config = dict(
    num_hidden_layers=13,
    num_key_value_heads=1,
    intermediate_size=832,
    hidden_act='swiglu',
    norm='rmsnorm',
    qk_norm=True,
    init_std_up=0.0217,
    learning_rate=0.00622,
)
Each number is 50 + 12 x the weight over its row's rms, rounded and kept within 0 to 99. Layers, rows and columns count from 0. The size before them is the row's rms in percent of the matrix's.

# q: layer 6 attention query, 256x256, rms 0.0865, rows 0-5,32-37,64-69,96-101,128-133,160-165,192-197,224-229, columns 128-255
# k: layer 6 attention key, 32x256, rms 0.0593, rows 0-5, columns 128-255
q0 106:39 50 65 45 41 62 51 48 48 45 62 51 39 33 59 43 64 74 52 78 45 65 31 31 51 35 55 45 51 61 61 76 69 67 63 32 46 43 58 62 54 41 36 71 40 53 42 69 55 71 39 58 41 34 45 38 47 47 48 53 50 42 46 57 56 50 40 51 56 77 48 44 54 49 75 69 55 63 43 69 54 24 64 55 53 49 65 44 40 28 61 21 30 67 59 41 51 60 46 41 55 45 51 46 61 59 51 59 62 69 51 41 40 56 59 40 59 35 37 69 58 39 76 42 51 55 62 66
q32 087:46 46 60 61 48 57 56 56 48 49 36 41 53 47 71 52 47 68 50 54 52 48 27 31 38 34 58 55 29 48 42 68 66 57 48 40 50 57 56 65 61 37 50 52 42 39 58 59 66 79 46 63 60 23 56 39 50 61 46 40 33 60 45 49 71 58 57 52 64 64 35 71 43 49 74 40 47 71 57 58 53 40 67 46 43 63 42 64 32 49 65 32 31 27 59 50 67 77 60 41 43 40 57 47 64 70 50 81 48 72 51 34 39 57 39 38 53 58 44 52 62 44 42 22 56 37 49 60
q64 109:51 44 57 52 58 65 62 52 43 63 66 39 40 27 59 42 51 67 52 67 67 28 33 42 56 33 53 49 40 54 63 61 57 65 64 33 41 58 38 69 42 60 40 51 34 33 49 70 58 67 35 52 43 19 53 41 29 54 56 46 46 29 35 58 45 48 38 59 46 61 27 58 61 72 52 50 49 49 40 47 56 27 71 57 45 60 63 48 48 63 28 20 42 42 48 62 65 45 50 30 47 56 36 59 46 64 46 54 54 70 53 53 31 71 46 56 44 64 54 39 36 65 64 54 41 32 58 41
q96 102:37 47 62 53 36 62 63 44 41 38 49 41 43 35 65 51 37 75 46 64 35 50 37 22 40 55 52 57 36 45 56 66 63 68 56 28 30 55 47 61 59 47 30 56 41 45 56 68 51 71 47 66 53 32 37 54 35 57 56 33 40 50 44 40 51 60 60 58 70 61 53 71 43 53 71 49 38 56 45 48 61 57 72 59 52 52 48 53 28 41 49 27 38 64 61 59 51 60 48 44 59 44 45 52 58 59 50 54 42 77 45 30 49 45 24 51 51 48 27 82 58 41 61 42 50 66 55 71
q128 101:49 56 57 58 52 64 54 59 55 43 56 59 48 31 60 41 53 48 48 66 36 38 46 36 41 48 54 48 38 54 54 72 72 63 70 43 40 70 56 64 50 55 35 56 49 45 49 62 70 61 47 48 46 41 18 53 25 48 55 30 51 43 40 48 57 32 43 59 71 61 62 60 60 44 79 58 48 56 37 51 52 47 47 52 49 61 41 38 31 38 66 36 36 49 48 60 58 59 51 51 42 39 55 66 47 65 42 66 40 71 53 41 28 50 31 33 84 49 29 58 47 53 55 56 56 30 46 60
q160 108:58 43 61 63 49 58 67 66 54 46 44 53 72 51 76 44 50 65 53 51 31 43 59 30 35 46 43 52 37 59 48 65 55 65 46 37 54 57 67 61 73 38 36 47 62 41 59 45 48 69 35 40 44 43 32 48 38 65 49 47 44 75 47 57 54 54 42 58 63 68 62 56 24 64 76 56 35 57 48 43 50 43 61 47 52 76 55 46 43 59 58 31 31 56 57 59 59 59 58 55 41 32 52 54 54 53 37 76 38 62 43 33 37 45 23 45 49 37 55 77 44 56 40 62 67 58 43 60
q192 128:46 37 52 35 58 66 51 59 54 48 47 40 49 34 53 45 47 52 57 75 52 39 45 31 35 37 48 58 44 41 52 59 71 55 87 43 42 57 48 55 58 55 37 59 38 48 44 79 56 73 25 45 48 16 46 53 36 55 61 20 40 49 25 55 61 57 50 55 64 54 43 72 51 66 59 48 48 52 40 43 52 51 44 55 47 71 54 53 30 48 26 26 35 44 50 42 67 60 53 50 33 38 60 57 47 62 47 57 59 83 60 34 30 66 39 56 62 49 48 67 41 44 55 69 45 35 41 63
q224 103:37 51 59 41 60 65 56 47 38 51 52 37 54 39 59 20 58 62 54 66 49 52 45 37 48 46 53 45 41 57 62 51 77 56 78 41 53 61 45 68 40 45 40 62 27 44 46 69 63 71 42 44 28 38 64 56 36 68 64 25 56 50 32 59 56 51 51 49 58 63 50 51 72 66 77 40 47 51 38 41 53 45 61 46 32 57 49 49 35 55 51 26 40 51 53 50 52 40 65 45 50 47 55 64 56 53 49 59 41 76 64 55 37 62 43 53 46 55 49 64 56 38 61 62 58 34 61 72
k0 096:48 61 57 69 60 36 62 65 45 29 38 53 49 53 45 80 36 46 62 56 52 30 55 20 30 39 26 59 51 42 40 69 37 73 51 49 54 60 50 55 52 39 24 35 48 67 50 61 47 56 45 34 44 59 46 50 45 69 40 50 47 59 55 47 61 53 48 58 58 55 55 59 53 49 63 54 57 54 50 48 60 56 52 66 43 66 61 57 30 50 63 54 34 55 70 47 66 55 50 44 46 39 60 80 41 62 41 59 33 65 37 51 46 22 30 27 44 70 41 76 58 53 39 77 51 50 58 42
q1 128:43 38 53 38 35 55 39 36 47 41 45 47 44 74 54 52 39 51 28 26 45 55 49 73 47 42 72 50 85 29 40 39 46 24 59 50 50 64 46 43 62 39 80 47 51 61 47 44 31 40 69 64 57 56 59 55 56 46 42 66 60 49 51 50 43 50 60 47 46 50 56 43 45 50 30 38 61 56 71 41 50 64 43 40 66 49 33 56 57 33 62 68 62 46 33 14 39 39 49 67 45 62 53 29 63 44 53 50 52 34 59 51 64 71 41 61 45 43 52 44 46 50 41 52 49 44 39 53
q33 103:40 72 60 39 63 57 38 53 48 36 33 48 53 76 43 58 36 46 36 58 47 60 41 65 40 43 67 60 86 57 32 56 53 30 43 64 45 56 52 30 55 43 61 40 50 63 46 53 43 45 53 58 57 52 43 61 40 55 45 50 41 72 55 37 67 38 53 59 56 65 51 62 41 68 37 24 52 51 54 48 60 58 40 39 46 60 34 49 64 41 59 72 58 48 23 33 46 59 44 84 31 58 47 42 63 63 59 58 61 37 59 41 55 71 29 50 56 39 64 47 60 48 25 56 56 42 47 45
q65 101:60 51 66 24 42 50 33 41 49 35 47 47 57 62 64 48 54 41 41 23 30 54 43 70 50 42 71 34 63 34 55 29 45 25 52 53 39 51 43 49 58 44 65 61 54 50 49 50 38 34 61 75 46 60 64 48 42 50 46 65 67 62 56 48 42 36 70 49 36 44 56 42 33 59 39 33 59 62 55 47 55 54 35 35 50 50 53 59 52 42 68 65 53 48 12 51 64 57 57 69 44 63 49 42 57 54 45 58 48 42 48 46 63 63 37 40 44 44 72 44 39 44 34 55 54 49 27 67
q97 133:47 79 57 32 42 58 32 50 56 35 44 57 45 72 64 49 39 49 34 44 43 65 39 58 44 42 61 46 72 40 48 67 45 27 51 64 52 58 56 43 66 40 51 44 55 61 51 48 37 37 54 62 56 57 31 47 54 36 44 64 47 73 53 30 57 47 60 52 49 46 45 51 22 43 45 46 58 51 55 40 66 38 48 46 59 55 37 55 68 36 61 70 47 52 27 35 42 42 41 71 51 59 50 36 50 46 63 55 56 32 55 43 70 60 31 49 59 37 47 57 61 61 26 53 51 30 52 38
q129 106:51 76 52 33 48 59 17 34 52 42 50 65 48 60 57 60 56 37 42 37 46 48 39 71 42 40 72 42 82 43 39 39 42 32 58 65 48 64 43 46 53 31 72 61 48 57 55 45 44 29 50 64 51 66 40 45 50 44 49 62 60 61 55 44 47 34 70 48 53 54 56 56 36 36 33 47 60 50 56 56 47 59 44 39 62 49 35 55 49 40 48 76 52 47 29 31 46 51 57 85 48 67 55 44 66 55 60 65 69 29 60 44 63 64 36 42 41 45 73 25 44 57 25 44 57 34 39 42
q161 115:55 78 59 41 36 58 40 52 72 24 39 68 48 62 66 55 51 40 37 50 41 60 43 66 42 42 74 48 72 45 38 62 38 31 39 50 51 44 49 38 43 43 62 41 61 42 47 54 26 36 49 65 59 41 43 41 59 35 44 76 49 66 53 32 53 39 42 61 28 53 48 50 48 52 21 33 45 57 54 43 55 55 35 40 48 58 24 47 71 44 50 67 49 47 30 42 47 43 53 63 50 55 37 50 44 41 60 50 59 35 60 43 64 54 24 57 62 48 51 53 49 57 20 51 63 60 56 53
q193 121:50 63 50 38 39 55 27 29 45 31 39 49 62 75 60 47 55 40 33 26 44 61 58 73 45 67 65 49 62 37 42 37 46 23 41 56 40 56 52 50 57 46 72 45 49 55 58 40 35 34 41 58 63 46 32 46 52 37 59 74 48 66 47 47 32 51 61 48 42 27 43 42 23 56 31 42 51 51 72 43 51 57 49 48 57 36 27 44 65 42 53 70 61 57 19 42 62 41 59 66 39 62 59 45 44 48 52 51 51 31 55 56 55 65 28 62 42 44 58 50 47 70 26 43 58 58 43 43
q225 136:51 63 45 35 38 56 45 36 49 52 42 58 69 69 50 57 32 43 35 24 48 74 48 76 53 40 58 58 73 54 34 34 49 29 36 63 47 44 49 31 53 41 75 41 51 50 49 44 30 31 68 62 56 55 58 53 59 55 44 77 56 53 54 49 47 39 59 55 47 41 44 37 35 44 31 41 40 42 63 56 41 62 41 41 60 39 31 64 59 43 56 71 56 42 34 42 50 43 51 55 55 63 55 38 58 45 53 68 62 39 51 52 79 59 43 54 46 36 60 36 41 50 33 27 47 72 39 35
k1 108:61 66 51 23 29 99 38 30 49 38 42 57 43 64 67 42 62 52 31 47 49 52 67 50 58 54 73 47 63 55 44 58 74 34 62 57 52 51 51 67 54 39 59 44 38 33 46 56 61 52 34 55 53 37 42 50 38 48 43 68 36 64 51 38 49 60 47 52 56 63 46 42 40 64 46 42 34 44 65 32 67 53 42 49 48 54 45 44 52 40 42 51 51 44 18 53 50 57 63 72 32 46 40 44 59 53 46 55 41 55 66 25 58 72 33 40 62 50 45 61 41 45 22 59 59 37 58 56
q2 125:65 65 42 33 28 61 44 29 68 54 55 82 45 57 61 47 52 40 33 32 49 51 56 69 63 45 57 52 52 73 51 43 53 30 47 58 47 30 33 33 26 60 52 37 49 35 63 57 47 37 53 36 56 60 51 50 75 64 50 52 46 59 60 36 37 42 54 44 37 51 39 50 36 58 27 33 40 39 62 55 49 52 40 41 49 49 47 58 70 54 48 69 62 34 34 50 41 58 60 51 54 72 39 46 56 44 58 56 58 49 63 58 73 70 61 51 38 39 71 56 40 60 44 43 46 63 57 43
q34 136:52 36 41 38 24 60 38 26 40 51 51 57 63 48 69 45 47 39 46 32 64 61 45 63 56 61 48 49 46 43 46 30 45 43 34 50 50 34 38 42 41 36 67 57 56 38 63 38 44 33 66 46 44 71 70 42 68 59 42 60 71 50 65 61 34 30 47 48 41 35 51 44 47 44 35 40 42 50 55 48 43 57 48 40 55 38 32 59 63 56 47 69 62 37 37 52 37 32 53 34 78 61 59 38 73 29 61 60 48 42 60 68 74 68 62 50 43 50 33 41 53 54 61 24 41 51 39 36
q66 132:49 56 50 41 31 53 36 28 37 33 44 61 46 52 69 47 33 54 29 41 59 77 49 58 53 44 44 57 55 45 36 63 49 37 34 60 39 34 48 37 60 32 60 45 59 58 61 57 49 42 75 60 66 70 56 43 74 61 40 66 58 54 67 51 46 47 46 41 34 51 58 52 27 59 42 36 39 60 58 34 46 54 61 47 64 52 44 46 60 44 47 73 65 52 42 34 27 35 58 56 75 55 57 36 68 37 57 55 46 50 51 46 86 72 46 49 43 38 33 66 60 54 52 37 54 61 46 48
q98 146:77 51 47 34 38 59 38 22 47 64 50 75 53 63 46 61 55 42 43 25 57 48 49 61 64 54 58 50 53 58 39 29 46 34 37 50 65 38 37 28 27 54 65 46 51 41 65 42 47 42 60 39 61 68 69 55 65 76 46 52 67 61 51 43 34 37 51 55 32 42 51 28 49 52 25 40 38 46 51 44 52 66 49 37 52 47 31 48 59 53 43 66 64 39 36 48 42 43 58 47 51 68 47 50 68 51 58 57 62 44 61 67 65 61 72 52 27 48 55 41 44 44 53 36 43 58 45 33
q130 124:59 57 36 30 46 62 39 31 41 45 48 74 68 65 47 56 47 34 36 31 57 54 50 64 66 44 49 56 59 53 41 38 41 35 41 53 50 26 59 37 44 39 57 47 64 50 53 53 53 42 66 47 65 58 69 53 70 60 52 58 64 57 51 48 46 41 58 52 40 50 52 50 45 47 27 33 51 40 65 45 46 54 42 44 50 51 46 42 63 53 51 74 64 36 40 36 37 50 64 47 71 71 52 41 62 34 54 67 40 47 60 60 60 73 65 49 44 40 49 42 42 32 45 38 48 56 46 41
q162 108:64 47 47 40 38 57 43 17 42 69 57 69 53 60 53 59 37 50 49 21 52 61 41 66 63 38 66 57 60 44 39 42 41 37 40 63 47 36 33 39 47 41 69 53 53 42 60 31 50 44 71 51 46 55 63 55 54 68 49 54 61 64 47 55 42 48 44 66 33 35 37 49 41 43 27 36 41 47 54 51 48 67 70 49 50 58 51 59 43 59 50 55 71 55 43 37 38 43 59 56 49 69 45 29 63 40 60 43 57 41 65 43 75 67 65 31 43 49 54 45 50 55 46 46 44 46 30 33
q194 114:54 49 35 39 37 69 40 22 45 57 49 74 56 67 52 47 45 35 34 35 62 56 49 71 60 48 70 50 60 61 33 29 53 37 49 61 49 41 46 46 35 50 72 51 48 55 47 45 44 37 68 36 42 59 67 48 56 55 45 48 57 54 58 48 45 32 60 57 42 41 47 47 51 49 37 43 44 35 69 41 46 66 40 37 63 46 45 51 59 37 42 63 75 48 32 34 34 45 53 55 57 57 46 28 53 56 60 51 64 45 68 66 69 79 64 45 56 43 52 35 56 51 43 32 39 49 23 44
q226 114:50 44 60 32 36 67 46 39 46 43 42 72 55 62 62 46 53 68 42 43 42 58 64 64 53 47 71 52 60 30 48 38 61 19 36 54 48 40 59 36 50 50 71 51 47 30 60 60 44 30 46 50 41 77 69 48 50 65 52 69 63 80 60 64 34 49 53 49 36 49 46 46 33 65 31 24 55 59 51 46 64 54 58 29 45 48 42 46 56 39 45 71 63 50 24 32 53 44 58 56 53 66 53 43 59 41 54 62 48 37 61 61 63 79 42 46 43 47 52 47 53 40 44 39 36 50 43 47
k2 118:75 55 38 38 42 99 57 28 34 67 53 67 48 49 54 54 47 49 54 36 55 31 67 55 61 61 64 48 48 49 49 18 50 38 53 50 48 57 43 59 34 69 61 57 45 36 55 48 50 46 50 31 59 37 51 60 55 72 58 49 52 55 47 47 55 37 35 61 46 41 40 52 74 45 28 30 57 36 61 54 47 65 35 45 35 52 46 47 38 40 42 51 49 49 19 46 39 49 67 42 43 51 45 53 52 57 50 60 65 58 72 76 47 74 43 45 46 55 41 52 47 60 50 68 39 42 41 49
q3 124:47 67 67 50 17 37 59 29 54 45 37 70 51 61 35 56 47 43 26 39 43 63 43 54 57 48 45 46 40 58 41 48 46 44 40 63 63 30 56 31 41 39 56 50 60 67 48 48 40 36 67 43 48 66 66 50 61 50 44 53 58 52 61 47 55 48 45 40 20 43 51 52 28 31 51 39 38 58 47 42 47 45 67 55 36 51 40 30 68 43 60 71 71 46 53 21 41 35 47 39 84 56 69 38 43 47 47 50 54 41 47 40 66 46 54 48 32 39 52 40 65 47 49 37 56 63 48 45
q35 090:53 63 36 39 37 38 53 54 62 45 38 57 53 56 46 61 34 46 54 63 48 50 71 57 59 58 34 62 42 58 41 36 54 45 36 44 36 23 66 47 50 47 66 47 67 55 56 35 60 51 51 43 54 61 48 43 75 63 81 53 67 63 59 21 63 42 30 33 44 54 51 59 31 62 45 41 65 57 52 46 58 52 60 56 56 58 59 38 59 63 32 60 36 42 60 36 27 39 61 55 52 49 61 49 56 20 58 48 54 34 48 50 60 49 28 57 35 38 53 41 27 73 49 39 34 58 58 36
q67 077:43 65 47 43 46 46 51 44 72 58 44 65 31 65 36 54 43 44 35 59 50 56 32 54 65 82 74 46 56 64 45 48 62 45 54 53 38 44 55 46 21 46 61 59 36 65 41 56 33 30 61 30 54 44 46 41 58 53 53 56 63 52 57 60 39 48 56 55 53 26 14 58 43 57 54 31 61 41 56 58 64 55 37 63 29 60 48 52 47 49 55 62 48 71 48 58 27 37 40 33 60 69 62 50 50 59 61 58 63 40 56 45 70 49 56 69 43 44 63 51 40 76 33 36 57 61 46 35
q99 097:58 46 42 47 37 39 34 42 48 47 48 70 50 57 47 59 45 26 41 35 61 57 39 59 58 52 55 57 55 53 32 37 52 39 22 65 53 34 48 38 38 45 61 42 42 45 71 21 40 42 59 44 60 74 52 54 79 64 41 63 50 67 57 54 55 44 40 55 38 46 47 56 56 50 29 35 50 35 61 50 45 71 55 52 49 45 48 61 63 46 50 68 63 37 64 30 41 40 50 56 65 57 56 57 52 34 56 41 74 55 50 81 76 56 76 52 43 46 65 40 42 56 58 26 47 80 33 32
q131 090:53 42 54 47 24 35 49 46 50 39 19 49 63 52 65 60 31 35 50 54 52 72 40 47 57 75 46 63 49 47 36 36 64 32 28 49 42 30 70 37 47 44 51 44 52 43 69 49 50 30 63 50 53 65 62 40 61 53 43 76 49 64 50 62 47 35 53 40 41 40 55 51 35 51 43 49 48 50 62 56 66 53 67 51 60 69 29 42 52 52 66 75 50 40 40 50 26 47 47 45 63 67 53 49 55 35 71 60 47 46 43 59 45 50 59 45 51 46 44 63 49 66 43 23 47 50 67 35
q163 093:52 50 39 26 57 47 30 50 46 43 43 42 68 47 50 44 27 21 46 48 69 66 37 46 41 44 38 56 47 52 44 30 48 30 14 48 76 47 59 29 45 53 47 43 49 50 71 36 55 40 57 16 48 82 52 51 31 52 57 71 38 68 65 44 48 42 56 40 53 54 64 41 50 79 33 43 50 46 54 41 45 64 37 43 60 35 49 65 48 55 52 50 41 44 50 52 47 37 46 54 52 61 54 36 62 47 56 63 53 44 49 76 64 61 52 60 57 56 42 26 63 60 53 37 30 62 46 36
q195 079:37 33 56 41 36 47 57 45 63 71 51 58 37 65 49 71 34 43 51 59 60 65 39 44 68 60 39 56 47 45 42 52 60 30 45 60 49 46 48 25 41 58 56 52 55 28 74 65 40 35 44 31 35 74 50 57 62 61 42 68 47 62 72 50 53 40 42 45 47 44 61 46 45 64 33 33 76 44 71 44 41 53 52 37 40 51 54 55 57 57 70 59 63 51 51 47 40 47 54 57 63 80 50 48 56 45 61 52 62 27 68 49 60 66 36 38 66 50 52 44 44 78 37 40 46 52 58 37
q227 081:49 39 68 29 44 37 24 35 64 36 48 52 51 66 48 57 65 41 28 46 50 69 23 54 40 31 64 40 60 36 39 56 57 34 36 50 64 59 31 29 54 40 68 50 50 46 43 52 45 29 60 61 60 58 30 50 58 52 27 64 68 59 58 35 52 55 64 44 46 42 57 52 29 49 52 49 50 59 61 41 73 63 69 70 63 30 59 54 49 36 60 61 59 59 58 24 43 48 57 65 48 66 48 49 38 40 72 41 43 39 50 45 74 50 41 46 51 55 53 62 48 54 27 37 57 47 64 22
k3 103:59 39 43 26 69 80 31 36 39 53 49 51 66 43 64 54 48 56 63 51 54 42 67 51 55 48 67 54 63 61 52 50 65 54 39 42 52 57 64 58 50 63 72 38 34 46 67 46 47 40 39 44 52 60 30 46 69 66 37 72 37 50 55 44 28 48 40 53 47 41 56 42 58 51 31 50 54 43 68 55 34 76 30 39 60 45 60 69 44 57 54 50 59 40 33 63 39 48 67 74 42 57 38 44 55 42 43 32 50 45 56 70 52 78 35 41 67 44 44 48 60 67 24 69 39 28 42 46
q4 122:41 50 55 64 72 28 57 82 60 52 51 33 53 41 30 52 54 47 62 59 47 26 58 31 43 49 27 47 43 50 52 61 44 75 58 43 55 60 48 40 45 47 22 54 48 56 40 42 45 70 48 47 40 49 50 43 50 38 45 39 52 44 69 67 67 55 38 41 64 53 56 62 58 58 74 55 62 63 36 34 51 53 57 53 41 48 52 43 59 60 65 41 43 53 68 37 61 60 44 53 43 35 55 82 25 45 49 43 50 49 30 45 39 26 54 53 42 53 67 41 61 38 71 66 56 53 53 58
q36 094:32 33 54 65 55 33 74 81 40 59 58 30 42 57 34 59 49 44 59 74 38 30 53 20 36 38 28 53 53 38 52 54 46 72 57 42 49 44 49 43 61 35 38 59 36 53 38 59 44 59 56 38 32 63 63 45 41 56 36 22 49 45 51 69 73 37 53 48 71 38 70 58 68 63 53 50 56 45 40 44 41 58 58 49 49 47 55 43 49 39 61 51 45 54 69 48 59 57 43 42 56 43 61 74 49 61 51 34 51 67 26 56 36 33 54 50 40 71 47 38 71 42 54 49 46 38 57 50
q68 107:36 21 49 55 77 35 66 71 25 69 38 36 67 32 33 56 57 46 68 52 67 24 57 41 55 69 32 52 44 38 67 51 68 79 53 31 49 71 60 42 46 54 42 64 28 75 52 60 51 55 48 48 31 45 40 48 46 65 59 33 50 33 45 65 66 52 44 32 45 44 60 58 61 49 57 68 67 58 49 56 30 52 59 38 46 36 45 66 45 53 62 47 57 57 62 53 56 39 31 33 52 48 58 81 54 33 44 46 49 57 19 67 44 54 45 46 43 63 59 40 49 52 85 43 47 31 66 54
q100 122:26 57 59 61 48 35 63 77 27 57 54 41 55 48 22 55 49 35 61 65 26 36 43 19 37 33 31 45 57 41 54 66 36 82 66 58 58 53 33 48 61 49 24 56 50 66 34 50 41 63 50 58 50 61 63 37 64 47 36 30 60 46 56 59 66 45 66 37 59 46 60 66 36 56 51 56 56 54 37 44 49 47 56 64 51 51 42 49 46 42 53 50 59 49 78 43 58 58 42 50 44 47 63 81 43 58 61 46 49 59 30 53 53 28 53 58 24 61 36 49 62 31 57 54 54 41 66 54
q132 109:28 43 54 62 76 37 79 85 44 61 61 46 57 34 29 50 54 31 62 57 49 22 39 19 35 35 48 46 50 35 58 53 54 75 66 32 52 60 51 53 48 30 31 45 56 66 32 52 52 63 38 50 38 47 46 50 53 62 58 39 45 38 39 74 60 27 59 54 76 45 50 62 65 53 43 65 60 49 49 53 37 48 55 53 43 42 48 72 44 55 61 40 39 45 65 46 52 63 37 52 33 35 62 69 40 57 50 40 57 49 36 57 37 33 62 43 44 71 51 45 53 41 54 51 55 41 52 54
q164 114:43 55 41 62 54 37 64 59 44 57 46 40 47 37 25 55 37 34 59 57 57 56 42 45 27 32 32 55 45 31 35 60 40 78 33 49 45 39 43 47 64 43 40 56 45 46 61 36 44 64 44 38 46 56 52 45 52 63 62 41 47 56 47 51 49 52 63 45 44 56 61 58 49 65 48 46 78 50 43 39 57 70 37 76 50 58 53 63 48 50 56 59 28 40 87 44 49 47 48 33 38 35 47 75 43 42 45 49 56 56 43 40 59 35 52 51 42 91 48 54 55 55 64 53 29 14 61 40
q196 123:37 28 55 72 75 32 42 72 25 44 52 31 63 39 28 48 59 44 69 56 65 31 61 32 42 52 31 57 38 24 56 60 44 83 67 33 47 61 36 65 60 53 51 56 35 55 32 51 38 63 49 46 51 49 43 44 53 53 54 38 46 40 53 70 55 69 55 46 41 43 49 63 38 65 66 59 61 47 59 60 58 61 61 61 52 47 40 59 52 56 56 51 50 54 71 48 54 44 45 42 34 47 60 72 35 46 37 40 45 61 30 60 47 40 42 66 27 68 38 45 57 39 63 37 49 61 60 50
q228 120:38 40 62 57 65 30 71 71 38 73 55 46 53 32 34 48 59 47 65 68 63 47 51 25 42 31 28 61 45 48 48 67 59 77 49 42 56 53 45 37 60 51 28 51 43 59 40 46 47 61 35 41 45 42 50 42 45 52 50 33 35 31 55 65 77 48 54 48 58 49 53 72 49 67 61 59 65 56 45 50 53 50 58 55 58 51 57 67 48 49 58 41 31 55 76 55 53 45 32 36 41 42 62 80 34 64 47 47 55 55 15 52 40 26 53 54 42 67 50 40 48 36 50 64 43 57 68 37
k4 109:29 67 55 57 47 30 45 67 42 58 46 51 48 79 33 53 46 18 44 45 45 49 51 40 21 50 43 48 64 56 41 44 28 73 48 59 51 51 40 33 50 46 47 45 51 54 47 25 47 44 53 51 67 64 61 48 56 44 66 58 48 53 56 42 54 47 86 41 55 32 36 60 38 53 35 53 65 46 60 46 28 50 40 62 76 41 48 67 57 49 56 75 63 47 54 17 45 51 52 65 26 47 52 76 40 51 56 50 62 45 44 55 64 37 56 48 41 69 53 34 50 37 39 53 57 39 62 44
q5 084:26 47 49 51 42 44 16 51 51 57 30 38 35 54 56 50 43 49 62 49 38 55 37 57 47 64 45 51 60 53 44 53 37 51 59 45 52 56 52 48 52 39 73 49 55 47 45 47 37 48 44 77 44 43 51 38 53 44 43 48 49 80 62 76 51 64 75 72 41 35 44 60 42 41 54 59 48 65 71 39 49 50 65 52 58 47 52 47 52 34 51 52 69 55 48 24 43 58 59 54 52 49 60 48 56 41 43 56 45 41 55 43 80 44 39 54 40 63 35 62 65 51 28 36 64 59 51 63
q37 085:41 52 56 36 78 52 26 52 55 44 48 30 46 60 52 44 41 54 51 76 45 59 33 38 23 25 46 57 54 73 46 75 47 61 30 47 44 56 56 58 72 67 55 48 44 59 31 50 50 45 46 72 47 33 50 45 58 25 34 43 35 44 28 44 39 55 45 69 59 58 47 56 42 63 37 57 49 60 47 48 43 78 42 74 66 52 50 51 48 58 27 35 49 35 46 24 48 55 35 67 40 35 49 35 52 60 48 27 76 50 56 47 45 49 35 74 54 48 41 58 43 63 25 70 33 44 58 46
q69 081:36 45 37 24 74 54 26 68 39 55 42 34 46 52 47 48 63 53 60 56 61 47 34 46 43 69 66 41 49 57 63 39 51 49 52 25 43 76 63 54 43 57 56 60 34 42 50 36 48 53 26 41 31 42 39 50 50 38 52 50 46 53 31 52 59 60 33 67 67 48 52 65 54 79 27 49 60 65 65 35 50 52 35 51 62 30 42 51 45 44 48 42 62 54 44 66 42 36 25 42 42 35 43 41 62 67 36 58 63 37 57 56 47 53 25 72 29 57 62 47 57 69 58 44 46 49 85 43
q101 103:42 67 67 48 35 37 32 52 54 55 54 40 31 57 44 44 50 38 35 53 27 63 59 29 41 49 57 45 50 43 64 53 31 40 50 57 40 41 75 52 48 50 52 64 57 57 41 70 36 40 43 69 55 47 65 42 55 19 30 42 51 47 40 42 51 36 60 55 53 43 55 46 18 47 63 51 55 55 55 51 66 53 34 52 44 50 56 34 55 45 55 46 59 60 47 21 53 62 36 55 57 36 52 38 40 55 42 36 55 36 62 29 60 47 50 49 66 35 48 47 43 39 27 53 71 64 42 73
q133 088:39 45 54 43 55 47 24 65 42 33 48 33 51 72 52 39 39 56 51 51 50 55 47 30 48 53 59 39 52 44 50 63 41 61 38 42 57 66 58 38 74 43 58 64 58 70 67 59 47 54 58 49 57 51 51 43 51 38 34 52 60 49 35 54 58 72 47 64 66 49 48 62 37 27 43 54 65 30 57 21 57 31 46 49 60 59 59 42 53 36 52 40 45 70 43 50 45 55 31 46 54 43 68 31 47 55 51 45 34 41 59 61 69 47 45 51 71 50 24 61 66 57 32 64 50 73 51 62
q165 100:53 24 76 43 52 44 66 44 70 38 56 26 44 54 30 44 65 37 44 34 38 45 50 37 51 52 63 41 48 53 54 42 43 42 56 46 70 60 47 43 61 45 58 55 55 72 31 67 54 37 61 60 42 51 47 49 51 39 31 53 65 40 49 62 42 62 49 56 45 51 43 42 61 48 52 72 51 28 39 53 72 54 53 43 47 55 54 29 56 39 72 52 46 76 39 42 55 53 19 55 54 49 45 42 57 50 49 26 34 38 42 49 57 45 30 70 44 40 22 49 66 41 50 53 75 71 44 49
q197 089:29 41 72 48 73 40 49 55 44 46 45 52 59 63 49 54 62 25 40 49 41 47 35 38 47 30 69 44 45 45 61 65 29 41 53 59 56 56 51 58 67 37 53 60 62 60 49 56 53 49 51 51 47 52 62 33 53 33 40 48 45 49 46 51 48 54 67 61 49 40 59 58 35 39 53 36 43 38 62 53 56 45 25 50 69 69 60 58 49 36 64 51 60 73 52 22 30 52 27 62 57 47 40 35 62 58 55 35 49 37 55 56 74 43 47 55 77 57 38 45 55 55 47 54 67 45 56 67
q229 074:22 36 51 38 60 45 54 38 62 25 32 54 47 48 47 62 44 43 48 28 63 35 37 47 55 71 54 46 64 33 55 38 42 37 63 43 52 47 67 59 64 45 45 37 55 50 58 23 58 52 25 62 51 58 40 47 56 31 42 50 59 67 59 52 61 43 44 48 52 47 55 43 38 54 65 43 68 55 50 42 75 48 51 49 35 38 33 27 71 53 52 76 44 53 38 41 42 36 39 50 36 49 62 45 56 46 61 59 62 37 61 64 66 39 57 53 32 70 60 37 42 30 51 49 49 56 48 48
k5 089:52 46 53 64 42 66 64 48 67 52 58 38 51 43 33 49 38 47 47 47 15 37 74 35 48 76 58 46 51 48 61 47 33 37 45 58 33 37 52 60 67 53 61 61 71 67 52 84 50 41 42 61 66 40 48 44 53 37 34 46 47 36 38 42 46 46 49 49 60 37 33 50 49 51 61 53 55 43 38 60 65 40 24 44 58 52 49 54 42 40 57 46 33 54 30 24 44 56 43 61 39 39 43 32 38 57 53 39 57 38 74 29 57 66 41 41 62 36 37 47 56 49 58 68 63 63 34 86